Each number is 128 + 32 x the weight over the matrix's rms, rounded and kept within 0 to 255. Layers, rows and columns count from 0.

# layer 7 MLP up, 768x192, rms 0.0888, rows 231-266, columns 0-95
[[116 129 175  90 104 115 146  94 122 153 111 161 137 146 110 149  92 123 124  85 125  58 150  73  96 140 113 180 138 154 144 141 103 171 154 124 156 148 178 178 139 154 212 140 134 156 141 134 111 147  99 121 118 167 110  96 121 157  86 165 111  75 148 135 136 154 138 140  76 121 155 178 138 149 131 213 139 111 131 125 168 116 139  65  91 146 114 106 109 162 174 130  94  95 151  49]
 [111 132 181 119 194  92 208  95 103 159  53 111 138 110  73 147 155 114 103 178 188 116  97  90 153 107 140 129 184 182 110 130 110 106 133 154  98  97 127 148 116  80 148 129 111  81  93 130  85 135 189 222 146 144 121 108 144 118 109 118 124 113 116 130 135 184 152 142  89 131 181 143 134 152 137 142  68 121  89 161 146 119 147 157 127  77  65  96 118 146 137 102  63 109 162 105]
 [132 128 110 146 121  99 163 117 143 101 227 162 123 161 108 105 157 107  56 135 153 155  98 173 176 100 132 132  87 139  81 134 112  89 130 108 184  68  78 159 137 142 106  65  92 149 114 107 135 103 124 114 100 135 138 131 114 128 151 109 116 140 106 139 123 142 163 119 123 150 177 128 212 145 161 136 105 132 151 116 148 100 106  97 144  85 141 110 105 137 103 168  92 182 129 126]
 [142 154 144 150 126  90 136 128 255 150  83 139 136 128 167  99 111  97 145 157 128 104 162  64  93 129 123  96 134 112  83 184  65 165  75 149 119 144 135 132 213 135 128 164  68  65 158 139 128 105 163  96 152 115 129 165  96  92 140 116 119 123 155 121  83 152 121 129 144 151 107 154  83 135 120 143 116 162 157 159  94  83 163 106 116 177  90 157 127 114 181 154  83 115 118 131]
 [142 115 131 116 141 131 124 115 159 115 122 168 112 164  93 102 119  97 127 140  93 105 184 151 121 176 129 111  51 104 119 136 143 142  98 195 155 162 157 158 124 131 169  99  91 126  63 172 150 168 162  89  20 107 133  82 135 135 146 177 134 128 102 114 163 195 146 164 116 142 118  72 126 143 126  84 128 105 113 151 152 129 165  78 115 102 120 157  88  74 149 129 124  88 101 162]
 [ 64 114 157 127 133 105  94 146 162 145 168 143 132 145 101 185 168 133  79 124 134  98  93 132 165 164 210 127 102 114 122 234 101 145 131 140 161 126 135 128 105 122 110  37 166 149 131  99 163 139 136 147 139 132 135 126 122 141 101  76 135 102 156  70 144 117  84 119 126 123 110 141 181 115 160 163 122 120 125 133  91 140 147 142 130 102 133 190 130 156 141 148 117  59 112 105]
 [171 114 134 176 115  97  99  85 201 120 130 143  65 145 128 185 136 110 149 172 174  99 150 130  76 116 109  63  93 132  70 148 126 151  81 179 139 193 174  75 143 113 174 107 133 147 181  97 192 140 189 132 146  96  81 132 102 115 202 144 146  76  81  79  57 165 102 123 126 149 177 123 122  76 154 163 104 141  71  80 128 148 123 150  71 122 123  92 161 102 142  94  81 166 100 137]
 [123 105 157 122 130 200 132 141 106 141  84 129 149 103 106 102 110 151  49 129 195 135 146  66  74 139 128 127 113 119 122  93 118 155 119 118 117 169 173 180 184 105 159 150 119 172 157 123 180 107 148 204 111 145 133 227 187 144  95 108 152  94 125 129  71 131  99 114  89 105 255  88 140 132 102 136 179 127  60 152 112 114  50 120  85 158  46  87  85 152 157  88 107 172 176 109]
 [ 55 163 170  99 168 157 134  94 136 133 145 167 106  76 108 136 107  89  95  78 115 105 153 137 102 117  94 140 146  79 152 121 111 138 127 104 120 127 141 156 134 157 104 156 116 159 142 121  86 125 110 137 118  92 137 144 155 160 100 125 124 162 117 143 142 163 114 133 131 125 110 137  82 180 101 170 105 142 118 137  97 115  69 112 125 129 154 164 107 122 126 134 118 118 131 139]
 [106 104  98 105 147 123 159 147 143  97  84 188 116 129  83 153 127  85 154 122 127 119  93 140 166 110 148 160 132 122 129 127  67 125 104 129  94 111 191 168 109  88 151 114 144 177 105 163 137  76 149 103  79 100 148 132 164 107 172 135 135 136 124 139 125 153 128 124 134 130 144 166 135 117  99 131  94 112 146 128 181 145  94 135 126 144 138 160 146 166 199 123 104 114 120 219]
 [181 100 110  95 133 183 122  92  96 191  70 195 117 107 100 146 104 108 125 120  86  15 122 188  73 208 158 190 151  81 127 189  88 162 119 138 137 168 183 125 196 190 211 148 209 119 147 122 161 114 132 152 178 122 149 150 148 160 116 130 109 106 120 100 117 177  84 140 155  90 114 150 106 132 167 152  85 118 126  96 151 128 118  55 153 168  74 108 124 106 144 175 119 115 108 163]
 [117 133 158 134 122 109 143 121 188  78 110 146 145 143  70 104 159  79 172 113 116  94 143 107 138 161 170 186 128 111 141 209 121 146 106 112 165  85 120 119 102 195 164 104 105  68 153 111 133 121 160  81 154 127 157 124  76 168 125  99 121 124 138  92 132 114 105 108 165 111 130 164 105 124 117 158 115 147 126  92  94 126 144 148 104  95 161 134 117 128 184  37 159 102 156 151]
 [108  88 104  88 166 191 138 138 180 111 105 153 154  84 144  76 129 119 161 111 117 149 154  24 126 181 141 141 147 165 163 142 146 204 119  82 103  87 157 105 127 164 168 130 114 115  80 145 132  79 172 156  99 122 114 142 157 102 134 111 134 150  92 162 106 113  18 138 189 141 144 204  91 126  80 135 126 157 109 187 147 134  78 113  99 135  31 173  76 131 158 132 120 185 153 150]
 [153  85 116 135 134 128 170  90 121  63 129 133 109 130 137 148  50 137 127 113  83 131 128  87  92 143  96 142 110  94 122 131  80 125 116 161 118 148 186 138 127 159 177 125  92 147  94 172 165 119 203 147 116 150 126 123 197 140 137 147  85 104  80 118 174 186 153 150 145 110 108  49 183 249 145  81 164  54 156  66 162 104 116 101  75 203 140 105 123 142 126 142 146  99 132 104]
 [116 135  98 130 105 184 126 127 109 113 144 153  92 116  96  94 107  84  99 167 108 101  99 160 166 136 140 151 191 120 119 164 117 139 121 159 134 120 129 161 117 134 145 124 130 147  87 120 179 102 168 161 140 142 149 144 121 104 157 145 108 134 143 148 143 130  81 116 143 111  91 134 149 112 170 120 130 110 174 107  98 121  88 124 103 107 136 124 109 130 164 113 105 123 142 153]
 [150  92 107 124 134 150 194  85 129 127 132 201 124 128 156  97  54 152 151 129 121 143 159 123  85 166 115 133 120 118  59 107 108 119 121 112 105 131 156  96  83 152  97 141 119 147 136 144 122 117 140 151 116 128 129 144 144 175 218 108 138  94 107 151 134 196 147  93 118 127 169 114  88 173 165 154  87 122 110  99 126 144 113 123 139 116 127 120  87 130  93  69 166 142 133 141]
 [ 86 141 149 142 141 163 183 123 149 142 204 146 150 102 128  94  87 141 126  89 111 108 154 125 127 183 157  59  87 131 118 174 118 127 122  80 114 110 186  74 106 168 103  96 142 152 161 134 180 197 112 146 146 105  96 106 134 158 202 139 127  95 101 110 146 125  45 106 102 142 118 139 156 132  94 131 164  95 148 156  70 149  81 123 135 146 109 140 135 120 180 132 121 108 108 155]
 [174  77  96 111 207 141 102 126 131 131 112 200 103 100 125 164  91  98 108  80 140 122 187  87 143  56 172 140 132 125 115 136 108 143 132 154 163 103 136 126 108 150  77 108 182 131  60 136 134  89 231 128 155 114 109 131 107 151 116 110 121  82 129 135  68  80 102 100 139 127 138 140 147 106 142 143 116 153  92 125 207 162 112 177 134 149 115 142 202 155 153 132 117 166 160 188]
 [125 139 138 118 155 131 114 132 193  83  58 117 162 126 106 123  91  57 142 125  98  56 105 153 148 123 127 104 148 117 167 148 145 149  98 182 114 112 124  84 126 129 158 151 117 114  80 134 140 114 167 137  93 160 130  96 108 114 114 130 100 147 140 145 131 173  78 146 105 104 140 148 138 126 112 128 134 133  79 176 126 160 121 134  92 135 100  99 144 116 182  89 111 126 131 207]
 [159  91  99 128 184 106 108 182 105 126 174 198  96 121 100 152 153 115 142 163 132 127 151 139 148 108 189 127 128 108 100 111  96 124 126 150 140 129 124 158  58 115 134 112 152 140 104 144 125 105 160 166 105 137 109 103 134 125 158 147 128 132 161 143 110 145 109 119 101 100 124 128 163 106 105 130 115 107 140 130 120 154 136 130 102  71 162 114 121 140 145 167 109 107  69 131]
 [115 139 119  67 160 181  75  84 136  85 124 141  80 131 143 131  99 159  90 169 178 118 117  88 129 128  61 107 120  67 139 139  94 117  97 171 175 118 147 113 158 201 156  88 124  92  78 161 123 191 116 135  68 123  90 141 202 151 106  15  94 110 182 109 103 140 155  67  76 165 133 114 162 143 188 130 154 102 111  42 163 152 114 151 137 173 115 145 107 216 149 154 107 117 168 128]
 [127 118 219 117 129 141  88  84 128 148 164 210 131 155 130 143 151  96 101 128  86 118 152  57 108  68 132 130 103 138 154 158 149 145 112 145 172 132 108 144 101 150 144 105 139 143 124 135 157 122 102 103 132 125  96 130  79 132 165  89 117  69  76 108  98 122  83  81 206  99 140 122 159 119 133 172 116 145 172 118 161 137 120 109 143  56  60 127 141 158 206 145 129 169 104 115]
 [123 122 116  96 133 112 126 119 128 160  79 128  92 159 139 161  97 160 160 167 135 105 123 125 132 111 135 110 182 141 118 176 132 122 137  93 115 134 153 156 148 184  67 183 159 116 226  56 120 128 164 225 150 135 151 139 126  74 144  96 123 141  82 152 128 210 119 153 159 108 116 129 115 111 101 164  99 169  98  85 157 103  90 161  71 153  58 164 139 139 156 114  99 121 103  57]
 [ 86 117 154 161 125 136 112 119 187  96 120 117 149 152 113 146  80 129 134  69 107 107 102 116 173 203 132 121 132  89 135 141 102 146  59 128 144 137 121 125 108 132 141  89  85  77 151 105 118 110 133 158 139 168 136 108  97 143 140 134 103 130 151  76 135 141 133 146 121 157 120 129 118 127 103 156 149 121 137 120 101 132 148 130  96 158 135 112 146 128 123  86 170 157  83 152]
 [110 156 181 141 166 190 128 183 125 166 126 200  83 114 116  96 109 189 112 140 126 112 167 160 157 172 126 152 138 123  85 145 120 152 108  86 129 102 140 117 128 155 169 118 112 130 110 103  86  77 112 146 114 153 104 147 163 185 170  71 124 100 141  95  71  98  85 111 136 137 110 141 136  58 162 119 123  98  92  94 164 145  78 137 143 151 145 223 124 177 151 143 138 195 132 214]
 [ 68 159 171  88  97 159 146  86 139  93 145 159 142 154 147 173 106  67 138 132 112 123  74 110 122 158 150 125 139 141 144 139 102 141 117 159 125 150  95 132 135  84 139 125 134 108 136  90 124 143 112  98 105 117 131 102  83 116  74 111 100 128 167 147  91 173 130 107 124 142  95 105 116 105 146 149 103  93 168 165 134 186 168 136 109  62 159 133 124 136 146 174 102 140 144 128]
 [112 192 132 146 164 182 144 144 109 106 126 137 122 161 117 117 102 142 134 132 156  72 126  82 139 122 120 184 110 106 134  97 141 113 132 128 101 100 150 111 119 101 128 153 136 133 145 130 124 111 106 107  44  99 170 134 142 143 127 148 117  79 113 141 105 147 131 108  83 162 136 151 123 189 104 161 108  71 102 130 189 133  99 157 125 143 128 140 146 121 111 163 162 150 152 140]
 [123 106 183 182 143 104 170 154 166 163  97 162  95 133 183 172 111 148 113 114  95 104  72 126  85 103 155 176 109 171 106 133  93 143 132 226 148 133 145 176 154  71 136 141  91 116 152 143 191  99 122 130 117 134 171  88 104  86  78 137 140 101 122 123 120 124 137 181 102  95 165 116 154  40 100 160 102 131 130  77 129 123 127 128 141 121 103  83 129 151 135  76 148 117 140  24]
 [ 81 171 160 155 147 211 135  81 108  95  72 164 107 160 165 103  88 141 125 139 105 135 120  45 167 170 133 149 147 171  81  77  98 121  95 204 156 103 120 118 208  83  57 168  76 142 128  57 128 130 168 116  73 154 145 120 157 147 127 136 114 155 119 130 123 136 113 133 154 168  94 119 135 112 134 150 136 115  55  43 158 104  77 152  83 123  76 156 106 169 141  81 116 152 149 137]
 [192 148 114 119 181 129 111  90 142 164  76 116 111 119  77 119  75 131 137 115 154 136 166  82 140 170 154  61 114 118  87 101  98 117 127 149 135 153 176 187 182 198 131 119 118 123 124 146 115 107 197 166 140 145 159 142 171 119 214 132 120 120 178 151 137 101 150  94 150 151 177 122 129 148 126 159  98 108  68 120 133 163  92 138  33 189  94 137 146 116 148  64  83 114 119 154]
 [110 138 170 111 202 148  92 102 187 126 177 168 176 131 110 129 121 130 118 123 137 121  99  79 152 166 132 139  77 138 127 146 123 155 115 180 122  69 130 153 109 170 157  83 125  99 164 111 156  95 108 151  70 184 117 105 157 120 173  77  72  84 161 127 123 135  87 161 189 151 128 106 143 122 117 151 147 144 111 103  69 163 133 100 123 106 173 152 153 155 147  94 115  85  67 114]
 [146 132  90 102 145 117 174 168 203  91 148 166 109 127 136 138 123 125 130 132  95  95  98 104 136 137 161  97 122 114 121 150  92 107 123 178  88 121 130 109 129 112 139 133 115 114  88 152 155 114 130 100 129 127 154 137 142 152 170 169 141 114 104 132 172 188 136  90 149 152 154 147 134 180 108 125 119 111 107  83 112 154 112 128 114 147 114 107 189 150 184  77 133 108  74 115]
 [102 175  91 136 191 220  93 165 119 149 139 175  73 103 146 134 157 165  98 141 127  81 129 178 159 181 146 147 151  98 120  43  93 159 116 141 173  53 138 174 182 162 183 132 157 159  57 116 119  82 163 152  69  96 131 136 145 122 127  99  99 111  55 123  64 118  66 107 131 169 154  70 158 120  95 168 145 159 150 144 141  95  84  84 154 113 120 158  85  83  92 155 132 128 152 123]
 [128 139 180 176 161 131 171  65 127 125 107 150 124 136 155 127  92 136 115 181 160 108 141 134 121 144 112 182  99 123 105 160 160  87 118 137 107 122 155 130 139 139 163  92 120  75 126 108 137 124 129 167 100 203 121 142 143 125 153 108 130 173  99 135 106 156 117 135 119 126 156 162  94 122 106 138 119 142 156  71 114 112  79 125 114 140  95 149 111 125 110 105 107 122 108 115]
 [155 175 132 122 173 168 167 143 181 162 158 151 104 113 157 119 115 144 101 156 126  93 114 118 156 144 183 134 125 136  88 149  69 102 112 139 111 178 158 177 145 103 134 114 128 139 139  97 160  91 168 156  91 117 154 117 132  81 168 138 154 107 114 131 129 115 132 108  89 128 147 119 124 146  71 119 129  86 110 154 143 130 109 120 108 141  64 132 146 130 148 158 110 136 103 115]
 [127 140 128 147 148 144  99 157 194 112 117 134 130 116 136  74 122  50 152 174  80 118  88 174 141  78 123 105 125  88 152 156 162 143  66 136 132  95  96  99 144 151 147 115 118  73  91 139 186 147 177 144 121 199 123 131  96 101 130 118  87 128 146 142 134 147 104  79 100 106  99 158 184 124 148 142 131 124 108 122 121 155 144 132  93 118  91 117 146 177 161 139  80 115 142 197]]
# layer 7 MLP down (transposed), 768x192, rms 0.0832, rows 231-266, columns 0-95
[[107  76 131 176 132  94 120 121 148  78 106 146 117 122 162 100 144 130 164 165 148 103 118 145 131 160 186 154 154 101 155 128 185 129  81 183 144 140 156 126 116 136 109 155 108 126 180 159  48 215 125 146 121  65 138  84  79 135 153 153 183 182  33 132 118 130 129 161 176 124 148  78 112 106  87 120 125 143 110 142 150 132  97 156  82 124 121 101 100 146  96 147 134 160 107 137]
 [138 107 134 131 101 126 125 134 152  88  91 146  84 118 170 128 135  99 157 127 119 147 152 115 134 114 126  82 132 139  99 120 173  72 145 131 166  96 141 129  76 104 113 174 177 128  60 169 153 110  88  75  98 122 128 129 199 148 130 185 194 158 161 135 151 129 154 136 142  58 119  73 144  92 107 144  93 122 113 105 134 117 166 189  94 107 124 122 141 163 191 119 146  73 101 159]
 [100  89 111  90 120 141 151 169 124 113  63 142 105 115 129 116  85 104 212 120 114 110 151 116  95 160  71  98 116  97 188 115 107 125 131 140  95 151 154 136  96 120 121 150 115  88 163 172 139 136 134  92 163 129 106 124 121 147 109 173 100 117 103  99 159 119 120 118  88 152 101 136  77  86 165 187 118  92 137 195  64 152 179 161 167 119 121 158 187 117 210 167 204  93 101  99]
 [ 62 105 126  99  90 215  85 237 114 190 117 133 134 107  93 185 192  74 117 149 118 133 128 135 106 160  92 117 170 161 189 134 142 114 171 126 116 127 154  92 140  99 165 134 183 163  74 140 115 135  96 110 116 124  82 125 147 142 112 141  89  96 111 189  79 170 140 132 194 117 144  14 185  83  58 150 150 175 126 146 116  61 135 134 136 142 132 103  77  84 127 165 123 121 189 131]
 [129 109 142 112  48 106 128 148  94 114  81  93 156 111 166 127 110 154 142 120 121 122  93  91 202 131 135 144  97  91 144  90 120 184 139  89 161 167 128 137 118 117 146  77 194 132  92 119 108  54 145 133 116 173 114 104  79  62 105  98 119 151 147 140 115  93 100 141 135 149  81 128 103  95 145 124  78 128 149  90 176 110 111 145 145 104 142 169 121 124 173 153 106 105 192 191]
 [123 189 154  90  93 116 119 171 127 118 122 110 125 104  74  81 143 146 138 162 122  98 140 115  78 105 130 137 140 160 182 112 166 132 107 149 154 139 109 160 187 117 121 151 134 198  98  70 111 127 149 184  98 121 158 178 163 146 141  96 140 121 166 112  95  98 107 146 141  99  96 131 127  90 118  73 212 119 163 100  94 161 171 168  74  76 100 123  74 100 144 145  84 101 105 155]
 [104 120  94 136 108 146 152 170 131 163 162 153  68  83 120 148 183 129 170 140 124 172 163 108 132  96  77 155 138 106 112 155  87 162  85 103  93 153 169  89 108 136 125 166 131 138 144 135 125 128 142 142 116 155 112 214 125 124 105 147 153 131 114 102  43 108 116 106  73  62 113 107  96  81 147 226 157 176  92 128 123 145 152 115  91 142  98 119 109 122 125 120 158 132  88 148]
 [112 123 138 149 146 185  66 130 160  88 117 137 143  41 178 112 135 135 135  83 145 137 187 141  96 112 123 113 150 122  82 134 160 168 130 125  98  72 155 108 107 157 146 219 141 125 132 146 113 121 161 126 154 136 134 108 228 162  95 145  79 129 162  90 138 127 171 149 122  88 160  92  84 162 122 120 167 148  46 139 102  78 149 147 167 119 125 122  38 135 109 140 135 120 161 113]
 [171 152 166 158 128  84 125 125 106 176 123  98 123 111  98  83 131 146 113 134 105 157 112 121 138 146 116 111 126 171 127 144  94 104 111  73 172  93 128 146 180 157 164 125 144 163  96 126 161 166 146 117 124 121 142 122 166  92 151 164 157 117 106 174 105 115 164  86 101 143 117 149 167 121  45  97 152 145 100  82  99 104 120 102 176  99 186 158 101 161 136 130  94 136 161 112]
 [106 162 150  62 120  86 157 138 168 106  82 116 126 123 112 173 116  88 103 127 122 183 132 132 105 150 135 140 138 144  91 138 123 171 131 130 131  91 121 129  93 123 145 133 110  80 167 126 141 126 130 158 153 150 135  99 129 163 119 107 128 118 104 111 129 116 172 134 134 124  92 152 132 111 136 102  96 136 101  88 128 151 133 133 132 152 116 156 138  64 105 107 149  92 117 161]
 [134 145 112 188 207 147 143 129 175 127 187 173 147  79 173 121 122 109 165 118 101 166  49 145 112 124 147 111 109 124  81 137 167  96 178 119 207 128 146 128 137 126 160 180 121 158 149 192  60 173  60 137 133  88 196 127  97 162 161 105 126 121  99 110 102 136 119 138  86  81  75 156 117  87 169 216 137  50  76 178 118 114 147 171 107 145 114 123 112  97 169 117  91 118 139 177]
 [120 146 156 112 171 176 137  77 172 176 157 100 111 163 119  90 111 117 123 176 109 131 120 135  95 100 122  82 165 179 145 145 155 105  99 121 101 126 107 133 189 178 109 167 164 203 181  81  96 121 135 124  92 109 143 121 101  73 115 141  38  84 114 163 130 122 162 129 138 183 164 128  94 129 133  74 102 120  96 116 143 110 133 127 151 136 123 122 184 162  89 172  35 188 135 118]
 [105 138 115  38  85  55  93  94 189 122 110 146 140  84 120  93 170 141 169 126 176 193 150 170 129 134  97 105 149 153  69 151 190 198 114 105  71 124  72  83  70 104 111 128 132 140 119 110 145 166 108 105 165  93 127 161 123 171 109 124  99 233 138 180 121  95 128 116 148 166  92 120  97 157 143 139 104 126 106 125 190 145 166 146 105 133 159  96  62 152 151 120 154 178 113 133]
 [ 96 167 128 162 191 110 100 149 128 178 181 154  90 108  98 192 149 155  87 120 132 134 177 145 142 101 150 122 173  95 152 188 171  70 120  92 150 140 132 115 112 141 116 126 166 151 117 169  97  82 135 148 100 103 135 103 123 145 147 110 128 119 112 115 160 108 137 117  89 128  89 183  97 151 117  86  94 163 112 104 134 102 128 160  76 171  90 149 127 145 131 139 156  84 158 131]
 [166  90 137 132 128  94 139  70 125 171 156 137 126 153 107 155 131 133 120 104 145 151  75 173 114 129  94 120  80 163 119 150 114 119 125 138 146 154 144 144 133  81 116 141 140 109 143 178 110 148 105 141 127 106 119 165 151 122 103 125 148 158 110 124 118 177 153  92 102 118 115 100 162  64 118 104 113 149 176  94 148 122 115 133 110 137 100  92 131 176 115 150 100 102  90 125]
 [118 102 153 173 150 114 101 159 132 109  98  78 161  92 127 126 180 126 101  84 111 169 120 126 114  77 101 103 134 161 196  97 134 126 115 136 179  88 133 179 171 131 110 167 149 156 149  83 104  99 106 147 117 141 122  90  92 148 115  86 129 149 113 135 103 132 149 107 109 113 189 124 185 136 158 100 108 118 149 105 158 114 131 173 170 121 160  80 132 150 149 180  91 142 183 144]
 [ 57 110 130 141 166  95 118 127  99 151 206 181 142 184 139 108 154 103  99 119  93 127  86 119 120  77 115  77 146 182 117 166  99  89 138 179 133 128 126  87 121  88 145 147  83 127 153  98 123 163 130 178 102  97 117  46 155 119 182 178 128 179  99 155 150  89 161 119 141 104 146 109 137 115 165 169 174 147 152 148 173 122 126  88 109 112 145 134 131 121 135 195 155 105 107 100]
 [134 144  91 152 100 216  98 116 155  59 103 149 176 118 150 148  81 143 121 156 145 127 100  96 161 125 143 120 108 178 150 129 102 170  69 138 112 141 139 128 135 108 126  89 167 140 170 156 137 136  80 186 113 120 139 135 156  95  99 123 161 156 174 118 130 170 119 121  93 152  83  29 190  89 104  66 112 121 149 109 178 161 111  82 129 121 164 147  98 200  35  80 126 110 126 169]
 [126 128 145 102 130 143  73 146  94 110 123 119 116 143 113 151 112  93 124  80 117 142 149 116 104 156 101 124 115 132 126 108 128 129 125 115 126 103 109 112  94 150 168 148  93 140 160 119 148 159 123 148  94 142 110 176 139 139  62 165 145 145 119 137 131 125 150 116 135 168 144 191 145 148  56  61  89 122 118 121 144  94 148 109 136 178 180  91 148  93 114 153 114 157 130 137]
 [ 94 143 106 108  97 186 149  99 126 112 137  94 144  81 141 134  91  97 100  69 121  90  83 109 153  80 119 126 114 161 148 179 120 141  81  76 130 123 144 130 190 125 120 110 135 177 181 142 130 128 142  99 118 155 111 142 150 110 122 118 126 113 111 101 108  91 112 137 143 155 114 131 169 120 141 113 147 102 149  87 133 115 148 117 140 144  90 144 156 156 112 142 122  81 158  91]
 [152 177 119 144 156  85 100 116  75 143 103  93  98  94  77 140  86  89 141 120  74 105 189 132 182 118 102 164 121  85 104  83  89 160 156 160 176 124  77 143 141 117 156  93  71 145 152 155 231 139 126  93  97 149  77 110 141 199 190 114 135 138 104 103 136 181  51 238 140  97  92 128 179 120 163  92 187 139  90 171  42 114 115 155 181 159  79 161 191  98 114  70 124  68 118 151]
 [115 120 132  65  83 104 129 156 180 157 146 127 114 139 137 115 146 152 124 111 140  83 154 165 136 141 147 109 111  86 114  58  99 213 140 142 150 108 130 140 136 154  88 163 135 189  84 169  84  89  85 133 178 120 156 123 138 172  98 119 183 146 125 120 158 141 129 207 105 138  92 153 165 118  73 133 142 146 141 129  90 138 131 118  99 147  86 104  66 139 108 103 161 109 119 138]
 [ 55 106 162 157 126 167 117 132 102 143 123 102 113 133 119 160 154  94 125 110 139 162  93 108 133 146 100 133 135 116 142 185 115 101 155 119 107 133 164 218  72 134 118 171 178 116 153  87 166 139  88 129 115 122 194 118 103  78 175 152 140 126 127 228 143 154 107 134 148 114 174 118 130  36 138 151 168 139 119 168 152 166 156 114 144 140 142 159 124  83 168 143 147 134 119 175]
 [154 141 132 115 131 123 121 162 108  96 109 110 112 140 134 159  54 188 117  78 118 116 178 162 121 130 122 136 105 140 141 124 135 168 111 174 135 110  98  90  96 172 186 138 122 141 102 178 137 165  82  83 103 142 144 165 191 118 113 142 158  70 118 108 129 139 152 114 163 124  91 123 175 128 120 115 117 149 127 135 116 114 100 125 101 161 167 145 132 104  63 113 181 115 206 147]
 [130  96 138 143 128 128 168  81 140  74 161 130  88  96 111 107 161 123 122 174  97 137 135 194 163  95 176 192  76 168  79 137 184  76 115 109 128 130 158 150  65 136 178 136  73 150 127 113  50 119  78 135 167 165 154 134 104 127 103  70  68 166 193 146  96  92 186 121 115 107 100 153 126 143 148  94  37 130  73 141 150 181 108 147 113  87 190 120  79  91 106 156 182 139 126 122]
 [190 137 148 115 107 113 101 146  71 161 118 145 137 109 126 143  90 159 147 141 164 139 161 151 143 109  87 153 124 145 107 124 109 137 133  88 175 156  94 124 185 149 169 131  77 149  98 133 160 148  92 130  91 122 128 129 125 131 138 128 162 104 120 136 152  93 110 168 164 129 161 124  83 174 129 105 135 142 104 122 125 114 124 134 117 134  91 133 111 176 127 117 156 146 129 117]
 [145 152 128 129 125 165 114 120 100  91 113 123 146 155 115 133 147 132 139 147 168  65 106 151  68 148  91 115 130 131 134 117 151 119 157 136 168 185 107 111 199 123 185 148 119 171 101 140  88 104 117 152 138 129 114 119 119 107 154 105 105 113 164 161 133 100 127 116 131 116  77 129 124 145 128  59 137 134 134 126  96 115 112 125 104  98 108 151  95 128 117 137 127 137 106  87]
 [136  91 108  81 163 162 108  98 132 167 131 129 149 144  72 132 123 118 137 134 146 119 156 158 128 136 145 160 180 109 125  95 131  96 141 104 119 154 130  77 138 113  93 176 116 136  91 130 135 178 174 138 138  74  70  72  69 170 173  84  79 116 152 114 175  99 110  74 134 144  88 164 175 143 116 137 135 108 103 162 132 132  80 141 133  96  92 157 150  65 168 147 123 161  98 135]
 [138 164 119 146 115 157  72  88 137 149 161 158 106  89 126  72 128 148  83 153 136 139 130 112 102 104 158 107 153 166 169 125  98 143 188 157  38 143 114 168 111 140 109 135 174 150 144 195 158  53  79 143  71 164 160 189 207 135 106 146 193 113 201  89 150 161  80  79 105 184  97 152 159  28 191 152 124 134 130 150  94 134 186 201 150 132 107 126  76 151 152 105 137 125  99 158]
 [138 119 108 145 145  71  94 169 170 142 107 108 130 183  95 132 143  85  29 132 103 207 178  97 181 172 155  88 149 135 159  81  92 124  80  67 162 152  62 131 147 144  99 140 159 109 122  12 119  91 154 157  73 119 120 152 106 172 159  84  67 155 156 141 100 134 145  72 107  99 212 129 187 157 111 164 146 122 156 140  98  96 136 154 132 169  76 118 167 135 130 101 177 137 155 136]
 [175  77 189 136 116 157  85 143  94 139 140  99 169 148 128 134 133 137 129 143  95 110 164  89 111 129 120 155  81 114 149 127 211 121 127 121 129 113 122 100 134 116 144 136 139  80 143 151 140  90 129 102 165  71  98 202  83 134  97 131 191 148 108  73 168 146 160 117 119 184 128 140  87 144  44 114  34 191 177 120 172 179 120 160 114 165 126 137 150 148 135 137 105  96 142 136]
 [109 174 111  99 146  99 168 118 105 118 134 136 186 116 155 119 162 106 133 148 125 163 113 127 133 136 133 129 188 119 125 116 151 132 181 149 142 148  93 106 117 124 107 127 100 158 120 114 119 104 143 141 124 152 153  80 100 107 139 151 144 102  99 101 137 130 141 115 112 143  65 139 149  92 129 110 110 120 110 162 153 175 129 168  70 141 163 115  68  88 164 127  89 178 147 106]
 [100 136  79 149 163 159 130 134 109 106 147  84  88  83 140 226  41 111 120 103 124 148 130 148 125 125  80  80 138 116  87  79 167 155 155  58 134 189 153 121 133  84 171 118  88 172 161 149 147  91 108 100 153 137 152 112 149 140 123 112 149 122  89 162  57 128 157  84 252 115  90  96 104 159  87 120 127  99 164 137 100  88 162 246  11  77 142 123 105 173 134 150 104 108 151 157]
 [147 145 136 149 119 124 134 181 124 173 142 109 134 107 121  95  91 134 142 109 183 133 120 155  92 137 113  94 150 153 115 121  96 165 104 145  96 107 101 116 134 119 137 125 148 150 143 161 134 130 126 116 137 122 117 105 144 119  70 114 201 135 123 120 130 100 173 125 192 123  96 134 177 118 110 123 139 127 120 117 139 146 148 113 121 146 135 120 111 116  93 107 144  92 193 133]
 [ 99  78 124 151 114 149 157 139  80 100 139 130 145 152 126 118 132 151 148 115 159 140 148 124  88 129 106 113 126 118 121 122 141 160 126 124 141 131 137 109 147  92 126 103 119 117 169 151 138 204  84 118 144 140  83 117 162 180  97 157 114 117 125 112 117 107 137 132 147 110 116 108 134 123 164 150  94 145 132 108 121 127  75 137 120 132 152 125  99  98 144 147  99 127 157  92]
 [ 74 107 163 140  84 153 117 160  98 117 124  53 149 159  77 159  98 138 129  80  98 137  70 124  81 117  97  82 112 127 172 126 137 148 149 145 142 116 106  83 132 162 169 126  69 191 125 108 161 116 157 146 124 208 120 139 131 103  65 126 152 114 126 137 166 156 122 119 142 128 158 184 159 121  78 117 115 135 124 117 162 130 129 109 155 200 136  44 113 123 119 109 134 151 149 145]]